config.yaml
num_hidden_layers: 11
hidden_size: 768
num_attention_heads: 6
num_key_value_heads: 2
head_dim: 128
intermediate_size: 2048
vocab_size: 9484
hidden_act: "swiglu"
norm: "rmsnorm"
norm_place: "pre"
norm_eps: 1e-06
positions: "rope"
rope_theta: 10000.0
rope_fraction: 1.0
qk_norm: true
attn_scale: 0.0884
bias: "none"
tie_word_embeddings: false
parallel_block: false
init: "normal"
init_std_qkv: 0.0262
init_std_o: 0.0
init_std_up: 0.0262
init_std_down: 0.0
optimizer: "soap_variant"
learning_rate: 0.00377
beta1: 0.95
beta2: 0.95
weight_decay: 0.08
lr_head: 0.00597
warmup_steps: 41
schedule: "wsd"
decay_fraction: 1.0
decay_shape: "linear"
final_lr_fraction: 0.0
batch_tokens: 262144
max_seq_len: 2048
doc_mask: false
train_tokens: 1100000000
max_steps: 4197
dataset: "wikipedia_en"
Each number is 500 + 50 x the weight over its row's rms, rounded and kept within 0 to 999. Layers, rows and columns count from 0. Numbers have three digits each. The size before them is the row's rms in percent of the matrix's.

# up: layer 3 MLP up, 2048x768, rms 0.0881, rows 933-972, columns 192-239
# down: layer 3 MLP down (transposed), 2048x768, rms 0.0844, rows 933-972, columns 192-239
# gate: layer 3 MLP gate, 2048x768, rms 0.0865, rows 934-973, columns 192-239
up933 101:577413586428358553495467537451578543511571452573535520624537476526471536350490553509553419544521556452515572655529587466518585518475505491556491
down933 099:485450481512526482426594470503465535456491519435489506572546489467558538498589503399613502509542516529483585532551500485488533471463504459505528
gate934 101:446541528557504441408547541479575564509468545490516521548556433511427488504533568445562597487488520477516561494572468546483505530410606509488424
up934 100:552556500584515464498534490551535435419425515460493493450435415549407426365515400474613534488602509538508519473431515553423448469530446445481454
down934 106:453479548541510526477604584560581453493474483520522471527467468539521470561477595500571456504524546434481506540426507484492497532515474504448493
gate935 101:518474472490481571440513440527473495483544486523449550576553479578571490482468595460598482533445485401536434494519526475478489481472526493470454
up935 106:527478356445469544577537415415449527595576481527516487502495491506609534479582588468550501508397496440487505419508566548512435449530558450505533
down935 100:550517425565431433509534560518489455418456567534398515522568556594508485594513553393522414524436510454592554458545450496551429445573449498605529
gate936 105:395375495456410504507490447596456541512575564514533521530523480541584447459475452513472477357474468539534519450501494508522568610500514510574482
up936 102:474468461450601512447498544439566466462500548523531524489582514513597524495600494466591508486557445422558527548488446463459398546466477448436465
down936 102:460452471518478628430445516453531442537442466557409468568456571504579493476513489498516593500470537510480471485461480422484466477451573506473474
gate937 111:498472534529548548418509560512453491495450561517518606508563567534591655547437423496430622491512566550468480542491505457505580618530491522612461
up937 109:493564558530594474473518547464537419453494492525475390536525523535476528510531518536480538477561457535475544568517539434520561596376481464588503
down937 102:399530522529560498419516495474466427434481506450447537567420507465547410470462501536416591418521452486493454456473424474519566568555438525486447
gate938 107:488570453508550496493500576519519523455507553576458494589566548414402493581508533513513509567526411485460523491540513483539352459547525448552477
up938 104:491529449487477530467447574546439558524618415516487545481535405526469476449554544479483514556451440494464542490518465450497573470512400465511521
down938 101:525535487488526502554401485463557514517501464571468395536553517489523526421506473524433409519484494547521452461416474548451508554493557529499604
gate939 101:499530472453524529404608553493461538489484522521440550441502546578513449578482516511477512588570442556469487512523598489434430471474460512491480
up939 101:458522500477454531531576516559418470542539598539538489490584514491454467495525519494547451452446529552474446468551477471539493544484566532455590
down939 099:480448513504510480504446509475513454497517540515501498481483415573560446559555516539536428454512434537478503501467528495587547439445490550508568
gate940 097:459582469480474479467474525509551469456444442507553503521469499574505541475554450469513543435471436428421468505540476437484459405570487493455651
up940 097:468467556504589488477472466402540533497449594503482519556428553568398445507476574572494507507494452525438531473526438392536469550574434501481513
down940 097:488505558490494519469550545476531442474469532605452522482496440486601433463516451528589453531468381445580513455514471502472446492412486517518481
gate941 096:594523492503473421502594528529508597533486554550551524542527517509517547539475523477512475479520480545481566510548521453567481469494457471562537
up941 097:453461484490479504496475537487607509455456477472579610492525472506544525526493532473508430510520485471454537585591503512500524507514474442507529
down941 098:480503528409616515481545505575554475474479512576431512406545514546468561480541511442546515457516595446498541469640437458504480454525491420523501
gate942 105:489482388430494441565516593437395569563485541426463517527600465572502525542488406505533514499579526535524530493428408474598502482486398467544395
up942 104:454456458511394541523500475423525460491583570540551570499466429500539606547526503519534548476445521609576473545423535513351468556550569584463467
down942 101:540521436481546466550497556498496465498530518499529599479535515487446456531527437400488539600571497501481505456427466540468520567519575574520453
gate943 105:566456567485507514529467421488508500553488439494501580475431531476416610443544463497571496507562471522525505439511453582510503543600447493565394
up943 105:484453567513541591470521544470456521511390426574493516414486422517482563510542418584548447487421524465474437553476459510427528493614501563605491
down943 099:515450570552518468485461497516513478435516479572431531539476514502513526412571521502529471473580472449538500484526423486558494401563406596502553
gate944 103:474496409443492463539588583502525557591463368528452417486433488576508523483491396448480469452491468444522587491427499494548449518604621465499484
up944 098:483497570523480502455388481435493452519502536522506503521530493466500513470502519510500498532559504560476503489475525491495488465527470507496544
down944 101:433536531522454527482396429466554505507444490530497521546404493481475476509435406472526533513488476485402554435512566458506546547520433448600509
gate945 096:545478532500491522436472491489474542460412567504437499524466503487480550448471552571554436496582485414520467468545468507378479506562482526390477
up945 095:516531512490514551506510463468454548510487521474543429522404389595528515523537535502610552516389510443469564510502462499433369526582378498509435
down945 100:502491484451565521488426459391537488458456530454500558605521497502490519467366544508649526445479484424593461523560387532465533443564471490520507
gate946 103:548428413447537488413548489642501453494502541392458499568536526525441454454629530582409486576559593560422456421563470625490540487572434562547413
up946 103:486522516491591448439456490509480525486512488467485403476465537490471487508420378504499526485540519564419481541546461517524454417501588606460487
down946 104:469522505574489447508501521547445525540625508531457373530600463493492564527428467513515437574544546502443547500406441455529541480488559492444509
gate947 098:563492474509435548592553547449441539512487447498490509501505523535490491459529456434470476490573536544567471566466562574567607435463432520448542
up947 098:477534427557533499476487535468500511539435586504457455509483513536457453555530547495524543541525514501490511508431488404487462483544543573590533
down947 099:552520481545504399458524500547517558527418432518527471435457537553466447486442517567480545533529515500517557580472481476545506491494481528557408
gate948 097:433431471481541517510434515490413484358538520505354494501475557564552504483362497576473391523490497524443463452508491463463500406546476481423543
up948 098:441524500462472469438550579523486560534526403476471487448427454606488499516510426471517484504512550488527484446524363487477572525498521418514568
down948 098:411474602488472449520463443554470451557592410451537546477508488452460478533512482496612464395487494465450509495573477547442583538577469529504516
gate949 102:561458551504491451509461513413472488534526523408601466535511518487593490452428462546552452574603438487543476493451628445422520480494562521453427
up949 103:537530508565479531455549444595497441506483475641420524437494582489465435513539497582402564521422468490540587466429600537547523514538495436448458
down949 104:509544495520440571507488437601567573455550495463420497372467481424430479443488542486437515514485620528539525558446523539522485499532472446497510
gate950 097:470637459487564500504585538532446453481468500512406475509486511434479539510461519395432475511449514533474567517533457486504550482480561420573500
up950 099:461533519534404532544548459438555484541504463472500533479500478455404492474577453600522582539542483424479529477502575482530508487397522521564505
down950 100:536490451387498522565488501564448536396542495514491506492467533490498455571421427450505501575466470475490549560484513492471465506524498538498379
gate951 104:609583548431497427516431458408530582461553450545492554567502399549432566515531539572475537583473485460499438515489562561471504470439491440550491
up951 096:496574551531447495529384441397507493435443489638547466562535435576508556435467556550487508611524450528497499572465554497521406507467576483418443
down951 097:449434452532391587527503406547554544414562510538459455450571532538521472558475499495504500455526540525529474472534484453561369559546431541475466
gate952 104:466503505457436464534492414447457565525559487459537505530454496623532510478603443527418505501502481512610504456494494476505575484508555537463481
up952 102:487516600472398478471460510484512526624517514537527547475518478525553476505420603537526528428445425518532587518515548536475503519597544488486508
down952 102:534439468504464493520451485560550418507547551532492403386509434553485453382519530500470510438416474514418530450458538518442475488540445520524530
gate953 105:506546468508442438481561455474494538469545550410448442519445497479417476470398468486478428522442395513506534496505462608512511557499483543532498
up953 105:611487475472400573468572599568437490448450402529534526533545546401530461453433503562509516557512445494491483493463473575469459440502429489539547
down953 098:411488516536481443541501516390569460423558528480501455501454487454412391547486459546510517426528470538470513407566553523515502505467512452388556
gate954 093:495439469502495434508516523541542539499520546529584540538521559500464509438452466529483522532519617464522449521536522480428521552568428488437423
up954 096:589460487512445491447466514523556508492542475547463603461543451498583558536493588521539572573505488496504482448473476564475510492470490483520472
down954 097:534576487555454520482543447518549449516479440446470530571523426409547473570387524480556512550465458469660488520591501527548556402498532608540439
gate955 098:535485510388480509475485582500529594480519481475505588512499520582540493495534433447431490574441471497506535400466534498459560478429395454471430
up955 096:516480432563490543564475427573506438484564551520487408471476607527551390501477462525538584516459473545487462520488499563531476514436466495534490
down955 097:471461533501526503522468464593387462492567534627530449528500562472551414456454457618527522554425497403477467537563496461557445451469546452517535
gate956 097:512535421515437501558520525528534508525448451421576595459510486432531492497481522527398551515523503474521440510510497468467513518444499563507482
up956 097:421520505508555527601435558500467566455467462531455494491512530475570465493460471392401545450443493569601524479446545453479459396449543542482395
down956 100:423508532513571477451484500463511547479525485402523472505543554466533587543411453510554551482385459472455429558544535470509401468510519531478543
gate957 094:399474437541543535543569478459474535523483478495455499514570559458528536452509593470540549525510531415490493546454383584535619463499431497526523
up957 097:509593543540487499548501499532498440436474623446491512521535441466496453511478477548538474484589506568553518514418556491523565482491583455500481
down957 099:541555492471492523563512559521498513482501541515443499597557419525508470565436486536505461466529500399429519475500507543463484482567469465570501
gate958 103:489401455579495543507509481570433488462516469529560518517567494478516441583449468354481493455410542439509509485450458501410506434503447477565517
up958 099:404517485546452546472437456540549425480514481528493519472519488512464531538545448495526514530428570442482462559493533466526467516393416502517665
down958 098:496567444500617471532442476517550472518492546516517509525517493391520490506432526482481448511395476426508494436455465564484476492562563523530515
gate959 099:514484445515448485533531566526581492515491494491396504455409538437567468488595488444533445454419428428417492524445414574574560536513479501551488
up959 096:475526576531574557415489541566402483532511507461470483473506555535444488491413419579488543458564515496503439487451499460485471429523549495537430
down959 098:374478475462536594532526572436474485551440446530461507550484491479464424506413439498501565488445495459494506492572534473458457484478434551623510
gate960 107:534445455455463467468526548455422543492530400530476544592442531532564482450480479532550491630438503598513601419513536435472450512478473480487497
up960 105:410435477458481518487462482452480496455565474486476572508526503399646514565536492576500519481485470575519629471538603477462427533480545483504474
down960 102:422461551573560536540528521516504523419585529568558585564647458492492423524458444475435459466514399488530520551461507486557485618511485490432514
gate961 101:494551434532491468472514437478404454521493514434562376460521628457440494475475538533506473493569443530462447489535599524506433443540543480595541
up961 101:509593515508389502451588436491522552470518445472469378442456450482390455451552426498495522479462420529441464563526449595527430471516520429551460
down961 102:327489524499512500518504523486463448474487454431528512495469532592516483556524469520456449570450488475536347467457467537467522477403490521515462
gate962 099:505512417526532504514437493502563545535461476472465462510502476506517501586474535463406376512520518539461598516442533577461536435416469509485536
up962 099:570523595429505520470476457489518566413489552552489513471518540517604458482538505507526544454485562531466462444539475398497448584488516467459455
down962 100:644406458557511558480434493534645556566454459532493389538480494512521608569489492546597524587536481511383585407466527514373528515526492447467526
gate963 101:473442405586495449425402534464557476475509451486567573513458513480510517523499560505446494491496541569616584540547510495521413494489424498498604
up963 097:441434536419610484548500435469514496502540498513531507502472515464589496494563492582532513435528490499501488392517513537499571453549472473557516
down963 099:532560486535446439563433491512447489586444556494480542471474558494472505486543569490571553500505462433508274423476517565420521549449437505449449
gate964 100:547541538468437512488522518470456508502463489525481528480534502528440480537582483535485410406535411403527529523467495543452535442520455577561471
up964 100:511423514496441473500477475444604487549527437500607442476452459427442545457447470518583464573401513504449623480522530525468545506497586513475519
down964 098:495527389541531515504438447480544606405619488442481501444611493414491512493586476457501465469517414404528483542536510547525470410466527478542451
gate965 100:501504493501549488419498420520541456515464490473493485493437484438441452594534452476533491514503423447518504519525520499441479572536483554531476
up965 097:520491491520589521512574487448481512468572517576604510527502513602517467441495509449476469560488463491494439397501502454509418507482597406477469
down965 097:433377489504498579519414416396512500462509541520492545483507510585519511447471482532467457536530432511430444584444419473583443571575439534491459
gate966 099:524443513487586487375525441517448467494480626432380431504497491457434462397524554442531499530508504547468530507525429625451554497436372483519452
up966 100:545474586519494534565521495539537422437446558480433440509507428515416450402556428494523502466485486441514411452565444513492521510435499528450449
down966 101:401575541465504568470443483497453546484527519500468497426591464475483533399432522569484548495576531531523483555516459477543514570450527498558434
gate967 103:432498440432523484465497515489449553527516458460490568518408495406426439517556381378512466515467520519620637524510497536527512510449515493514521
up967 099:460526529452545436521509445505619521432508439502498456517428606511454476532515490433458487565540452454459462441440462402550553469462595529510439
down967 100:505388509474531481516523478610584466443531564557536438371501479491491476441429481553530564483517513465482545539558448445479536552582464500375482
gate968 100:408583460579533438512529406453497440550541526525535516546535589516486480508632492563483487540472513486527501491475404489413359534484489406518504
up968 098:426547612471454417465551447561442466511490487541571440524567484448513444474475526615432503467520413564497463531552594462470528533558490564460486
down968 100:453483604451481539545564503454532508570517340622485413492455443501482444471472436514506495517531374522514444514557559541529606572452500469540510
gate969 099:527498497424582461507506441526520561607520602503593484515548487528538466463528522409452515526445486499442518438416472430471514478496510540513483
up969 102:439499491415409598462493567459510376479488394432503451523553453514515485444529476474458476484538540479528479433527565580506575486482505456396563
down969 101:476533471546526550540498562566518456464396425488491491539566515448606522483568409477498459501458534435508493561539581528486559416558541509512518
gate970 104:453455447503428451541372572498471475527527492473503513514456489486425501510490470523518521470596502437423545554527560489520606515462511425560472
up970 102:458496557595438406453580493487645451484400602453515473493575489556563568390520546418444404556471467459522420441428410468520449464459558556496509
down970 102:483602415512542514552529485472446579548470531558410489407544442619430550502474528531489539496480460493580562540455498451564513519466470584557522
gate971 096:558439367540520493452470438532400463441482461496504569464509513570631428468407565535454369497505422454461517586526500493558581458455529529554526
up971 101:437454503428493580560488526545497495515573539532424403452514486391541521609450475472493604572499485412625529501511489596463472465506527548411482
down971 097:518455515424489626485506486486522597493550537520481397463436530539502494555434466466442478502502461474451416433491441574481479556500508595442511
gate972 102:525469602508554501462447500453501542456541603469534448519426500545480560442487501480453498477563498564448434474444492471521503482494517445454469
up972 103:493456500468476458514467629493425451419505475577585454508543382449594481534485543545528515443475552450458453489445451434500514395556517542445451
down972 100:472523528406541487514525544447531518562439487526451443502421485475456484507418498513528530472450478463440508488520540511492539435461524500611545
gate973 102:605501547487567548477450482579501501506544387523515516525441450527563552520491471487524458594526462519427499515516588454547591487455543506495469